{
  "positions": "rope",
  "extras": ["capped logits"],
  "warmup_steps": 0
}
Each number is 500 + 25 x the weight over the matrix's rms, rounded and kept within 0 to 999. Layers, rows and columns count from 0. Numbers have three digits each.

# layer 5 MLP down (transposed), 1344x384, rms 0.084, rows 1286-1340, columns 128-255
480454502518523474520519475484503507453531548511560514467483527457477527521471529457476526486521525492452485483482537487546497515478513482517532476462497473482521505498464513468482523517501482538483530477488538499441532473482542547510501426478510437566466564545508456519493532499572511490523527518492517449537496515447443485495463474513521477451481489512517491560506444518457450506519
484507488513480466506525497457470496524482526515529543471481535491489479490513483509463491529477508510478517493523512526476486508482541497511489520503476514483557508483515477474488485495507497500429457508475483507518501531532519491512508518504474461540499509521474489469481509506496491501504486494474494462471518514494468516515492493507508509526486523477531509496510459522512539461512
498512494510511504469501490461425524461500482488559502481465491507486494472464556487484496487456487464518490495499439498490503504534510463525486553491503525505495540491482500528462528515484539536468523518491500457484461535524476464521527482482501522488462510520502465507474497499523465450516477482478531447511509493510451480524514474473453480497453543536482433535526542438477524464491
466475477505579510469546484477495525495515518527469520504486452519544493489496536475516512471495493506544493525512448455510509496523508501533530476517468468522470467541430492505430500544473517490498503455483490476496438537490491479472547506496495557507471498483471504511503495497501442538499491477481528502503499495501535463528466575514504521538465523468501535519551509476520527458470
487513489494505528516458517493510523484463475514515501509487506510472493507503470500481504511499461444471494494466519509503493548511497524500512537545492488536494502465523470483499540472470507511526486506512478493499482480473517491519509516532541504483486527468479455505474497512459503499528528461501460493492460529485489500505493481466482522521511494498484451493505484522498487461487
488521534501471529479477475528528526471534515529501504541494466501492458510506487527485529502501519491522493469504517491500441471458540533518479521551491461540519498490564543476448511501490506509500529490506505544448505510505480497465466471494493493501454441490506512481491551501505472525514510482455498490480485517500495491462492465478510489529509485460482512530502482470484467508451
456521486466489505467511532534483460504502453441509549494511462496507498466486519502473518551499460472473477495499492492517506459515498460461497513496544505498468469522431441543516477508492508466467518470511487465544485463480487511461488515506497518501519472488522482508441490492503507481483497509453486532445499496464439471502511552461453510520462501525486492496460493508483506515510
504545489520471475492514505496492512487502526480470504476531474524533501534532511536522527512478475504498494468528529460489524499502502506519506487498532497489526508490519482472499514497528495471541471450464468545504486526492493540518494468452458491516436483511503489491527485507514500540487460451505512512492500531467500504481519469516523494528510506516495476501457519536522541483491
458504500482495510538505491509488516528484567526463505472504516504477508548560512491532507508499520464556525466576525556532534524484499505542476505477517540481483482512526507496493511439514492441541460510463456504489460520529505552489505473500486531489455487471474495473478564482500503511545499517505484468497518453538493471505477485525538535468505484493516532467482509487550545502490
514477521498477564462517531514569470497477553477543473506479514507500495506510495502499488489513502505515504477542487521536504507511540504506529495506507496528491527496492469531507544482493534545484513507533511496505542495564473472502481449508497495528493461496499491482511531438511525565475484455457471449505448493533480482480514455531499510465528439498520462467542475480503492450508
511517463428498521487499499499519507500502505522498539456494514509480505545497485548451504499469509512504477493515508502470549476519492481537517524507518532514499509493509490496500482550481513538515515517500490484489516468491503462476465475544452493487515476529472477491483517503520434493515536501465522527517519515523535507517491507511503484468514491533461497468496460489470460493493
481504499480554505530518497471483463485485521508506540512502543472488520506490520475497466489473485493517492467515514500443508485504493491534535507512536505484451474497503502463467547490553480496516497534492526488501528518480505554475514500504479524523507509465491498519507513508507480532521483500487484478507479511495490507484480479521543531516480497522498446513509535507466513511451
445499518511504510463497522529507479460519453501528501509483529499469544484486525492540492550522506503537485475535497516482513513470486503508453465479503507492469471504520462511520500546486498517485500481482482527505518511465521497512508519513489505515517508504492500522567491510516504444535529505535487559451497470475506503512535493482475495464485509536452528499485529472482482495469
514423535501506531528528540515486510535503490490516457505533446520487485522524494538460505497529487500540517491492539475523463494477470479464476520490513484552509530516491483457481502470540514504523478517474520542500469543504547462539603526501471521517452505500508530504463493550490514502549533530463483494464461489505495534482493479457491521437552552499483492500525472477468540498445
494503516496501491529475483513494468506477553480488524518486496526521528508523515471518502489474436475460505510532471508440501539497508487516523526498503518507473430558499496500496512450523456511468500490468512467485554536503497472474488460476497540509500519501548496489515525469549501444532510505449502472462507518494472488506564484494502557515498468502485497501481514534508485499538
545483526533519486479512544507525502467472495538496539481504491504494516525502532512563479539496498514481508478453495461487494531469482486529486484474497471482505478531495489515475520481453517532523453494476536507519482531533465503503510475543536452495440505517512484517506493545490501500508523509488486491509483523501467550518470507473515516486516534461536480543510503471465521511506
526489496495509515493499485502484526526506464483463503468468499533523485487471483476509494494484508507529475458509504486528536478493497469513514485503504535474469486478513512499499527529476535511505484516467488465490505491510460479467504495522500501470514509507532546498496511471490502478513485498517460520499525461499535511505496507500526494507500498503487478499496484470493527482509
473504449482501466542507482470529504522450515462483477491488517485514466451495540491487538492504509489500466508510464510525459495550468472519491477509521482505453521516450503489515516460513532462501460494495492483502508556513489505511490521535503517513499527510453471497496468501473526553505491525514486503515530481502524474470498533534512469472491467491456482474544501490458526504493
500518487515483501489472500508468467503485463486481486512483540505467481511467506545500474536477524495476508511519476494453508499474518486488468554509507504511496440509475512472452501523460509514476528482514485440472512484506498523532542482457539483480483528491505498527486461512458492496490483499463478474488493507435457523526480492523472444490523508503476517487470499461491500502509
507476468485567523507496488529520514500464537490466486515516496575481496525530505517486492445529476516467524438590480506523498496493478474497519529430502515514478511512501458520497482535471494475482540483494492511522511498518503500489498442484482484475514512516513476493505514520507494483484476438522519482527476505520528528523538537496486478497479526498526534501492491497530510468488
532488490531498492521510514529480474493515512506506514513519502477498511463463465481512550463474499525482495499481523442471485488482467469504500500467514529512445516485541509498543519495532509486476518496519524497482457520508560510469499511485466454511491507489496484498472527511484509449523508499494538490498533450452482488460512510518494515486503486512502495494471513501476547497530
497514510504514498468528493503473481492506434525540521476527450526477482496468492458476519524481486519473486493507493445489491487535428512523467515521484526501492542511520495501500455498495479506514489497462586460463526500473447480492529493484497544449515512472495478529454539525463520469472539518503508498462514515475505501513490477493489495529497518467548535521495530495441466487504
484520455457476490494492498532523481514494485483519470552517517530517500531494434505469523462466513500494449514523472504468513468483473539486445513491547552530446542530480452512459509480432506498485470538486468504464472556493447522483461484489519474509519524500461523525480559513496554469518525588482481498551505518490503531536516490453507497461472481494484464500518489522538445569520
518515527497496477495595484523495540537444481517508511494519455507531507503485513511464497504517528526480536539505501508539453513495521481512502510501489512482530482497524459481487474491506483445496512474525517507481531469520513479422512512473533476481495527544492498483499425500517494531468491487507469503476525528518539491506487466474514488535505517484470497476545490511461480475468
506509485496501517509461452535478536492482541514490506479453533523493521543539518523486430507529515539507514470512484489515520505496493505503474497467521487509513493460528500476533525525499486506545505515484513490530494510497545508521407553549456464486498507479527448500491531507467465526529506521493456504500501497552548519496515490437484513525483473484478530466474557491494511512518
476503471489465490464453495485572525459524532427502444457448490517491492514523525475459525488508537490479485481457484497507485497522490478447510525545486499455452473463536472455487461492504495536533515513467485522506486517483483510584515479523478524515521481503552521510506477503508486500474533510495532492491520524461478531479452466449461477522450510501511528487520498480524454487516
525502465525462520551443535462507532523506536509525493502555517491483525489523518489458505494527512543504494514506512469488488551481567496552497501533496483530526517517526508512491534504548535491553496475499465514461503530527500526537478508475483510498483520516476502494492511523509492514490443529482502479461505521464541479541498515474524477517491532472511503505483490521492493485465
502494532493481534482523536490490495500488517517479470529511499472551526491518477462492509502474531449476508497496518488490513523502508492532538496539552499494509527464467533495460502497534476480453515449508531491486507470523530484488518507496485515489522504489509475475507488501509485492504489487537539510502500547510497524464506527460485459466493498495493502532500490514501465476497
458518528467453494500494466512463430482502514496483504486477507491523527496536505471494517528504489503506481494504491458472502496480447498500516486480543502517457465465522505472472532509515514487510468542487512511468492520503481514499494491480519481519489529519428520469507481499512468474502448497490462505497499557549501502515547490445518501478498481508541489492476560508462476521545
447495479472495507522524436486446507487542487474512517545453521449481546447516487460522491545516514451481455513519485506521521512526503516483546544515563518461483475475472516546495545426529514416510498512447492467481426470474486499538539524516466561491532519478484538490447535507502555512507493469477580505477456560484490455507478479517499456490476501496503531471517510466487469508516
492523509407490512507513511516504469479542513495532463564542523524498465511493519510474515508462512537494517465491491504520461492509473490515485509520483506534452565516487529522484497545519460505498469485503534501461492539515471470490513497492516506509543510488477498580515509515498494513486515509476523496491518504543503448485514500522481509466439485512552518475535469525496534522479
476512510507486487493484500472499523465494492492501521491482502507478486509506509481486484477495517506523508490466546518497539483504477507509463553494491523495496471491469441577505490482505507524492498445529466520497456481483512502486547530488464478459495525474486508494477493516527506528457474480514490518513516483508503503504501515526504531478468565510478427494472481486463536537411
476534491502506454517520433527455488521460535536507500547443509512524466432499462500487471479530519511515451533561506501436486479523512507530496499487519521495486525510531493526504485505510475493458463490467491536516539494465516504538432475537533483502573485489476494540497519489556510491493505538479498510479462482466464492509510503551476534492509518507483487518501529516500451491561
517537495506531512500484457466483513494493490495487532468503495499498514479445504491509518480514509543543503516493539520560478460524492564508506474501479477510525482483486517492529499499547492471499502520510475478503478459521487479470483508521500508495508495493510481515511537503517503472529461502466541526508492455508523501444510522473509536484542530490515503504487504486525558512545
484560437541484509474494507454488462524513501524525490474516500502464526490487473446535494476515478504461510467505522518511490496527452521527459543524505550495485431490474471482483518485505543494539519498493454518483487430493490509459518534513502513525441500482537517493469521491517489513491520499486501532549509471492543487491554496502510499528485512526518476503475458491475536510482
523502489494540493514509484548526514499502455468493489528498512504497480476499511481485520500477499525513477555501500469473507535496493522468524512517484517500501465491475488485457461476494521500441499434482510500498480495539505531516551535527509507524512506501498499498480499435497502524532490483517523517527467516498476508507508512477524516503497530525530474453495469518462481465495
493522456504508534558485511501509477524534422491497510460514482436534481516467538457517500489490467491505485539456477446525529499518436517499443499527499535497514467542517479500521469466483517473511522481499497499534462488509546477474538474489481463532535515499480452537518506472445486495535527511520480493511521537484560446495485475492507518540518504509474452535477528472506540499483
533545469489542531473498496507464502505478503501512544510490507508523517474526507479496501474495465457521515467492485514531474493484487524518486538493478492467513502499529508521474475456479515532514505461505510536519507509531514488523521527473499488496515506453460498520556518495477500522506508500470472487478521514497525483499506454515431495486483504548523508459476483449495514539521
538542511479487523545526485521490455483475523470490506521501510510502512480528456513500532503501485506481453501488509478483481517519506494498507505512507508495476520503480485525534513507492512497478499451505508483487494515511441467559534508489511517493509548490463523506533491488511504494487506514463466469501463484541528509485476506497486538468491521495514469498507512492534490479487
479497463507478510505477522518497456493460543504536459466490515518448466487505489448511500511509504476459482489510447498515526478500458499506479538477531538477473506513519507508491488481530517535514493506507515480454483552484509487487492475496506565524536524455498488509496511506502500532509479474452519510495474508489474468498420483522540483472449494503470514492482577499521474461499
501510457496537527484505467495465487528503454490524513491523493491497450492466503491473502520528503544490474484488479499491481539527491516462529519474508489486509506531468522526492494526497497528524522519482450507500468524471479505488429549525498494507485509523503546527461520502484490469523508490529433480452515488515522505490523509502475511474565506476468481501474520509501532517496
504480524483537493490512484531481514493471465505483464469492491536478541517481459496514471529500441499548468462509516541545456506527547476522556550485494530474490519519481484523502471526506513441482465457495497497495488530533484556522491493514517509515494469489505491500543463511529564552530491499469496506519469476492514471502493489490500517542468538500504468500500476485533459471507
510531496524512563469496476514509539481511529535508498481472512505544525494507464514531503475463518508510510521476454504512527483489489533502507522489478483475460489514497509505488481500499481469511508506480492503488489509506538513513532477532474472450447521474466520529468552478502528511525484518500501517550485511501498480512561495503488475491517498474470510526508509518530507485507
486548521491495509488516489498476509504477491499499494492506502492482520490492529501476497501465511527526482454477491519495516471500481456489518498505520466499498525478481476525537494494491466507503507509496478482490528479513467485522478495474454492498515485514453482517509518476492529532519468523513491482485506515484515500526469465482465487463503513483537507497516523500501503525474
533487508537551500540507473506497528494492562521498526547518516492500446542493487449452515502477497529490494421464499482486525522536456504538484493512481498473527538520467460511547526473515494461471469489496527467526488494473493475555513469458525471488484478465510489475472525526506496496514463512524507511538494557489508554515555461483514519469467446482463531509491502478497535496540
490504514514516511513552474509523522525493504499493471505503495503472528504524483528464526509520512537495503477480509531506490471450486529508466561509489517513500513505516520451525512500505476483464486495493498483535462531531497503523463464517525519451485458514526540507468461484571470487508518502503506507534503564534492503486536473476485458497497477492506475512481486514494500531558
516508523482498497488506527502512505490475426502450481517473524486476486482468530500514477509472481469500556530494509474511482515511457461538551467492482492458492540503487517502486464496514499471544501505518501515476511457488503474465504518477487504522490487489502539541557546530503469517490478494501503490470490496506473489524528506481461510518465456533550487487508480476471472510480
511536491474499511517499485491541552502484476482495523492523525563491471480472510494516488496540543505515516479492512481473494470510510501503503515510502510449498482448497495511519467512533536502523477492527512518493493495446460518487492531488506526543472500498475523536520495511528551522510499497480468500506508519559492548518508508495502491430505509491510543501484502493456543515463
483459523457516495536502510488512473477482509467512483471514513525488506496510476478468548506543483510497503491505493475471487502497503490518451482480480521530505495483504479514511522502476457494515491509485514492494507468557516502546515519524480470471503451484481529518496557489504503488482512529474457479480458467495507485492476535510491510507500504506549472484485481580530492487547
453499492503506517514540496510537464514500524496535494510478508503532454477483456451464511498422500538511482542555484477477486467538482500537528521515443516452515481454493531498468509492497515510487463515551516482488488476437497512525469485535473536532499541529482486457498491517522457472470516491533497553480533479503500515511452504504573489468463496518486477518419477483527561482491
514552532452499519525537507513418493540484441502493469531519523495520519477546477531523524528542473513479448510530482474513491490471549510524474512491482464491503512475517465518497503485541473483483484482495520496529495501515478481486504498474518542492465456475473495490490510508503473521481490503460463495500445499491489505509539515510510443510472457489544549499509459487497525479493
511506512500448508493506505505451486548503499509479493484469479478493502475530479542480517492491461457521511524491529511529506514510508510447527558483458468489489448463463542513507472445502496492479478511493484532573539435503477523518501470534476504498461521508517506499502492507504531484502505514484501524486484526535511446527476492492486534454500486500520490482477453447534483510511
519518540500523499508504480477474508465525534467525481465531496508505465498460509517501473503520521531526484476501517501524502474461499485559498511519553496515502568509516496466494488486466519506533504474489528526476537503475528441495469483516522468490505441511525470494484476487484508498475515521516514499513516493502533508455499538519498472513487517481496510489530491483515548557499
521510499490492492525529515529531486509493491486491532499479540511503530498474461491517508519471505489511450474531490522491539540509529465535507498495488456506479480506497527527469458464493476496501480487509475547457523477503503505449531460482464511566423515528468522515499523529490502502504510532505501488507485458522494500456503543517506500515544575535465494499529554510510514475484
439490493544520436513548521494539493529505508545472502494488525450493473498463527506482525514450492517474490510520480549481487504521567493464481506498464508523504519498514499509528502488481529514526471479485474490467446480470511500489523496560531499479500495502516502508501486491494523480498489494502517501495498507516502503514494458527469523511517487508500485544513493472502554474450
# layer 5 MLP up, 1344x384, rms 0.119, rows 1287-1340, columns 128-255
504510525546502454504531531483515514498495498515501496490504515479506491466486522517461501475480494506477522491468499562473514521512518521506490479542506515480501511494487509483523476484463536491491440518494484488496489523541520481474485481488522505507503515530524491475462492505533517494517543435508488448487462479430481524509543510465427534469506527475537493501490475548479488498524
512524477547518505506514531521521469519514495503522480494469515517542492530528502480548541492518506538481508510540461471499517498483504500494501503543498494502505518513532526511497522520465490510529541502456467492525536529511449525476480508486570493550489455504515510476531491492506515466503546476509485462484494458501539456552496526500513523515494489465537540527457551509477494499534
488489467454514510510478507519492508512474514487513489500496494495512554521527510497542505480489445541494503529463510476523527494454492479518504516512483448502481483472482496497519487487493440537497522489533499484498533484490482505503534508488516485470505471461508452502524500490501508528497460507487493540518486461501488464528497473520491457474435492455483517521488511513516494480512
525518489474462472459495490516511486506519488522504494489482483505441476499496491518487502493490493506471471464458491523529502493511483429457481463512449475471455538455469470503497510517480467500544459545528502520487544462484499491469485502490516496518512494470446534454522478496478520528449512553525455511473563509491468539529477498518497488502493513517497498516513454500491507509433
497444506491475506513507501487573494508521503456519505551483538498513506484490507511498509419474490500499505456500475493508552513530516519493444472515472508542483500507503517474546537533536501480520465490528542562447460444528512508503488524450471479482510484463495475486488473534503451467468498453491433467474442510507488449498470464497502545564504515447488431472554541487465498454502
486463503488452511468494443530493522487481440441510511504503442485527499493472524521463510452465494505482512526496489505489528477483502534485495469461503469485467459455471523451491450508475458525487515476502475473509442527516487523537458496494517519459476535518504483494467468520503509503458465538509517520503508517504514464485503522459507483516483517527491504518494520522481497512496
496490491538464453477511499506476525478497525496457498513521486487517488535475547545464501450515480545455522511478486513473501473477504508499521453527515477472489551493518520477521463494545510514530487503512478527509571488437567468475506521489504515503509515520490515449467465499476506564478459464506511516497495531485506479485512493488514486570545506536565467512529523529506520463507
468502486518503515499482527514503484507439507492533480500491491526485529540511547536489498489507488503545522491470513520533550513522467500515509467492506477510531538508542514486520483481496492471511514506530511532510482529528501492494484427509466503495495514503432522476518509559513476468527499516475508473493493503489518457492513500463491521506525533481518501505507486537507523488504
533550463488542529509504475472515509464496518508486466518486482512480481519538478502493517515525527495509518560476468516509527474496477505494499496483488517482498506497509497511482501494465458465540469479520583534504501511542571453493480489525512532455557494484497500490495463458459482481489488513486483490511503443495453449523510470511509511483511481485489536500566486548474469486524
489510504456502484495510530498510540519504482489485526508489482458516513488500509492491488463488475520523544525508515554464530468562503489502525467531453547467451491481471509498467451524501476500546486537502496475479481494534510485452452509498470452506502488516484544478532531493489523453534460497503506553515513544498525509500445522521491527534506504531505499480484485491479494476513
502529479502539487515493514484531496515476502469471514514489519474491502488513506474522477476496519504518506491502510483501501478536511494531479508536525515501497535511512472503504505521507499519487546505540503510508510498532495503492495466472516475499505519531494498473468473510471486510458455494521502435516512497506479448482501464553503500456514505489521460518489491520448503504492
484522517486489499510512506506512496482426537524484486542451515510453530465484532495521543504536497545497573487493498504478497526519525484531452518499485509495435515478520522499521497475482495487496485501460543522497486538487513489507492483482503504511527539469478522442518491506534491504526511501496510525477481476537515488492484528468504465470510450480539488478489497457492491507487
468482480528478458493469536513476484508490484508551442505483515566479520521508474475483496501449518500502532504467513490472510497474511495533480452483491490524512515525483476507499487510496503545462503488514506519504514542458530555538506468484492519479495490519474523493495501495491472506521474482493484468500518504480484466452509443447507513440494511460483499494515448503471517478523
533505511497477494487506499482523481525490541475536488523495490548496502456557445526517542494488465498532467544486463452489473540482510473470504515479501523525513508505545477483492497577458465523528512503495515489439552521473503520471493505469470485510506461483526530505506508489567476565487539488521539496521518539490566509509479463433496541555485500539482486525505494496501506490503
514460498517489505508508529536560524480489530493508504505497523525491488527462497517519490469494506513500487493460493487476513514468484462538472521526493501527517492478509517529500453470493491483446487503498486517507501549515461488496463486503485496507512499463509512501506496496517483517485513515502503481463510531483514541504556493503527479460502505491475510507524484486479549465495
422488468499525510557502491490515478525497483495520525521514476502504486467497516492495525464543508506531507503494475479501490506469452461526485508525492460492510499434476517503490514500418527467486523476491520565498481505477481520522462532545510548502543495516529456506450505526511469521509476516487472532459502433529503449518484438512489525519526451514569455489513531499531517535512
458524507519482493509478483475535509528471519485529474481506509536505482466527485499485531491516541571537518469518522555500512480500526486496520508503517462510540451505470454479528471497491509519452529484504495467483488536501510480506490477511519503505510512514509501482484427499504468491548453518534492531471527471484496517530543501514526498541548476489518473486507525554518464500504
518499496540493505485483492473518561534501492470474541514512528508497515503493510515519521487484513520483520492516508511475534497505528451494477525529512506501512505525491478467501521554500487519472480498499481529495495508517463476460517470499500529458486521504517542502490473501505458484503521529503495478458501457466482495551509474482480480497461498471500492504479496497517499499512
512507527481490474497503534520504507522465531501518509494520516513480524467541536445458476513499464492565496476522504492434488495531470520493528533524512495477500512501516505490506502478529459505503521518527470512508524473519477459521504474482488512494506488538489502460485510516556491516477504499524476516495495472478464557512484523503473498496479526498492496498512484483519480464479
509476510459471520512505466456487492500467529458488498498513505491497489498469499483551477508527500476495539499501471489456490515491461469502513448498484529505519534496504515524472467534516470535543517517527478499488485518502501513489528489511502497448487493526502535520485528512510468465527455479501513527502534474513501480500551503463508495487526536529471528482512464494457499479459
543515555517459505473506457476504480499533514482524477512543453453558479443442506496503475556488509557512506496575510449541472491553495542472485440486514508444467535498530501498501470525470454541480504518463510490486543485496491478522494573508505508495474515504486479523506486503497461414492514526508537444477522503559511514493508489542473488503529513521476516505490528479537510503491
505499534492494514478481509468532533509518459545507483529506490461522550517551556510488534516538492450510513515504515522535516508527499538511410491480494513504489461530529491478474514488537469486530479497537551557495512490484491491474521497506504527483531496475496508491495538517480482466498498511496456529511499487469526472462529508522499509534496529548518500524485495491522487502502
478506496486500487506452526476471478491494527468544506494521501503527471461448514483509508477476513489484493493487472511489482472472446502504473516548506527537483471484519546506495509485486498478500486483523520482484494506501485526484525499510490535449473530501482509488506507511489509527529494511464527501449483489493548502512497522491524502460523491514491497478526493489527524494483
506482497495480555504491495523488446520509508491471502518503476547535464526516475487476527523524513512504523510538534516514512486484476494523521452523486493469542559471486535495499513518498508492545523488533513444526508475494495524505473496501464538485455473494555493534557550521517475479501526492492571494472538470469562484525502496434494531556509472530470509477488490549497469507523
494477489464490535510523486489518520441510479495523466495475479540520507484501521465497512508510537514535466465477484514458468508505503526483479512497472550467531482487484478500529489449508483479479542479523506555542512492498510490527493472550456483458462509515504519495519523475532527459508518500522500481484511506457493515506487514521465502539480464445538476492475472556508502474494
543509499538478519514462501499489513476468508500484497440529498518508495529530514472459496472546517496478476512509549497504529455513532521482480459499494494508478506478484484507561427513448522549542518521470486485493484527498533487506508529465527517454473500514527535498526467492464490458518477516484461469507499477530495473521525545437458531507488523499530503504470526505486543496469
526479525513521465472504541509500502443528499494493466483482465501527521487524499511493531502477483464444525507523508504505485484459487482501516513572538499492504537477480516519508464507470516485456540497532501527521515494479550469488528505463487469529510516468525506485498467531509475468415513502532532483502504512483538482482531510495523459507482504484520481490498495510517499485513
514451511547457490502510471516529457512541516481492508539511520542542478462512513458509492467534517467471537482461513510530504494444518503447509521530514514523485509503483465515536490465500496505497495538496498465501475529479506505523507466505553506491477486542448489452495537517499499546485485481454512502487488491520509479515499494497504471498506521499463546540508492522496494521532
510535456480529460517532422531486495446522521514515434526482513486500507514468543449486472492505450494496534528495462496506504473520430540525496441498475571438511547481499524478496553453515515508468516568510539536503488518460477479494530492437476449563511526504435547425464494466509509494485521466488455468426528506461462505520529460521484502479532484467523561557481531549464518473526
490518500535477489517504509506485493484503502561539492473476536533434483473480483500458497517464509523536491512505498509460515464509515470531492483485470525511524556538544512515514493522530513523469499473539521512509512509500507518475526512468524518496460517509491468521523541513469451497504551521475457517448511514494452495493482494488439489499506456505529495503513538519464518484516
534505476487543497461514464512491466492497522525486503469509493533511509503525489455492468483444468498492472506466497494476545494499495520491502475486444449491496466455501460473525557503500496523536484492527462583507496520518514451499510529477494475484494500462451536463511509497503490501493513495521480514474520474474472450470525527529516492509491517500489465526464495523502531456488
475515519564488534545524483495496493521491514498512475546484491528518520443533517506502464488520517555553474516524481511517490521507513485492541499501471526523509492496514461479503487539467514468479542481482458488494518506479491482455515456443531477503518500498444561526500531482497496494497498525495501543484500454509460561495513509532512492498536519450516553505529499518490479550538
518510522515524472474489473526498492513475503484499520506505514512455535493526538500481465474518510502479468502470493530505516491499512508535512438500520496526506489520465499494477495512511482502511487498495496519451518545525512476526470469477447502501503484521478530466538505505473493496498509506505496500501513486454536526531494492482509520514547473488533493487505508535499499513539
500507506531521533503482524459530510554549499528535496459532532490483520560515466489502494511493485548459513521507492503494511537510531512558517532533554468518490489443477486499518473472490533501519503509517502534523498496487486522493513471519491513456488482495523477483528494544563525469484496474483524536477511439493548513491505492511480494550517476471521477524479492540523484518500
499479505530504464530490522488543497521463495479492508499483524546505499484487526507470510511507538533517474492475476505476533490515510507489484504465483514506499458487489495536495490482515477519485504497489505501526513488487491518492417521566498472511499536455511484471502475490537532509482489510501555478484496469494505500510511514505480462484534521493514489428512504554470506516522
540474496473519424508538464522514455515498497516516543486531506484490478482449520529496543470458509481509525539434499487494524502491477483499470494508458499524571511459466457494566494479520527522493531520529481519490494518505485533425500471523497515497476536502505510536474470502516491479476493499528498502491466529516497463502506464495530530458483464484529468534530568493504540508532
515482521501492573508498493499484496479501499548488462528533511541484500511505551549507497492519469504520493487473495549533478453484499521473504487532437503500539517472495516496505469522479499485522467495508524521482499485517513519535504490497526500501497492495454478491516543483504440495444495502505527517456539525490499540498492479482497534502495460473537522517522482462516528516515
511505469487485469477522517542530482507523534465497513521499496528488522485523475519506519516493483509497450489491518489486462516491550482533528516525466455465494460499523490542497481481471512521485509472512521476476518497486434532503515471488445463511492516449517498492504472528513482498507501497499488497490505512536515532495484507512465574501517476458506483480480519466531513489502
486481503493494500513490479499533510514513537537523485498544510490472493504512522518528507466536496530522579517505514493484478458515519500476490504510478542504532496506472471461503536529456497521498527492485489463507549489523476565536493508515514474502470526470447516503483436482519440526508497525494503502502553499458522499534490506498520492534512479526531481527544520467515435531483
534534501441485475491467500490515539507501517515519524528476547546504509524512482451495477487519500478505522543530513487526475500492541502508508507475519458494518488504515494482512450536494518498537509486490442481506530499523444517460519490461505489526494532493483486520538517511541481516534484503495482482520532463483500495512505481517522492522466519479510507504533496496537483512507
498517512517400502482519479509456489452491502557523461540505472507495457520499498544477480485519482521539490497448489480540490467485540529482486481486503488489491509465499489495503482486506509493464464508466527489501492466496449500532501479471506541528497475483481476456509480542514546558494508463476475475505525462450490488507542484538508544547472480526488476477529502521487497467556
504515464516495482512471502489475501497493486529515486454455516536500454510469485472473476516552526553481525471498454540500477484491551494443469483482504503477457513497482539510500493554499480488494516497564503461519533514446515498490530456505485507492505516529475533494522529475494480527490499498481477486468534542450439525506477472524499446512500488514485486501502480490520481463524
538476504530497520473505509503495423464476473509459468521495518497481499464506510498508491461512512521486519479462506503486493467486476491493470489556490515441517464506497521494522463543484501498471451496483479530485568434557504502491544500495524520512509518489478479529543512482506492558495529520525521485503528476450511477496482468528463502483482520499521476492530484507496495518490
514571517503507495533434495514505494521473469478491495457483498532501501468477458463490519505494535494547480483455527496507551514492513493498449508519448475471528547513502482471533528483543481498508505456497499464504573483441462523500492487473485484463528497467504501507471559502501523497460454505471541543527484486501475502479471481484469488451482476477447472529489488487485503464524
496503523540497498503514515471527502494506502490478481511476501535498505486533513525521514499478473523505553448455526481475510521460529484520450512498482492540508507501488512504489552513547477524491504493485518500482564514522488508536488492467487538501486460504457515491504477486540504479485526514514501600526494539495508533473523455519493494526488465486514534505534489541514500513499
489517534507449441499531521525492537506492495517465508515504516520500491498475529511464508490497485513517509523474508521486499503507484515501511510535534497491537527495478532498515508484529500485485500490494463509480493500499506459460509542507493492500494478466483507532555522516496522536541484511509484510533506486497497525494501510486497516487510450477530492483490516505436511513482
516487511518448494515525520510488534503488482516464487471492505512508490556520515514493493496529506490528507514468465472502527480501488478496500457527512479507486460483487506523501468538497485545471490482523503530530490500456518532500489489453506556511486503492467512551510509482509519521479502509460496484480548505515507513518485512478539516482511495482499532475454521512477488451485
500514489515495511484537480516459514476500478455518514490530499513537486507490493462501534510518482519516512485525483498452565504492556504491504465474521510503524510481504481505535523504530494492495514451544536552497489520516497483527494488497534488434447480492494516490495516476484502487509496441502499507549512477514452539510473499546487472488457493444506519496503483547472477442535
466515487548499552504512497497495510506520507510498487527485528523513486515505470484494462484473494527552497536516453544462520488519491532497506489512505458471541514486508487484514482489471481504482488491569513499570515506444485547500522486541494529496531532518508475464539477521520473489505493485526489530504483474492535504472533485498472476490488479471523478470497503512520523525536
528469525468505510518495484518475497506473522496461515464441498459478502481521434496538474472484493515473511486499532483474488507505517490525490485519500466516503506526486450496549468514468516516505456470489470482493516514503495504528535488511529520489511512511476485517452545447535466460498477468472483557477459457481522523487505471514473508520512482511521539521484461505501463470511
513526489532485483506513505451532494535506532505449515483466483526508461504501527528518500500489471529509458493472482472476496503486519520520502472513515485500521509532459472512487539503503489480502484514490501525502491480476546480487489479512485483508516512462496494491518450459487457483472509534531438468464542492461491480549537522531529499547525448491529536526470477495483510511491
490496498543513498480472504434505469490503509480534505489479499535506498560468488496526488499464465497499507443447557503531512471480517483514515529505500528535528496518466516512463457550530505515496508511503501492458553499497506557501468459480476549521485517462525433489468453514526492495457503487520496482505527458490507499482488524512462503537522458519495473487475489485489507509486
473458498488503502523538515530513499481531513508529473497445543510495479498499487484496458451489483512499551474491478521519522463510475472497447492526521449449484501486462505505503434521509445475518473520541512463511504503506527526482474446545529503460496488531472522428483508507445529528464507531518508565500522510482491530498503481518497566523536501480518471512496435529535490478512
501504501508486502488527491494494500492522515494512526491522495508531537486491523492461496477469571501494449496505471494477497507526508491514462509546502484494494489481497499505537478506525483480500512451506487474529495524488505516496534512482492521472498457490507497488507495508491512497494485505489508482496486480489524524511498495478482457548475513507484459490506493526512509523503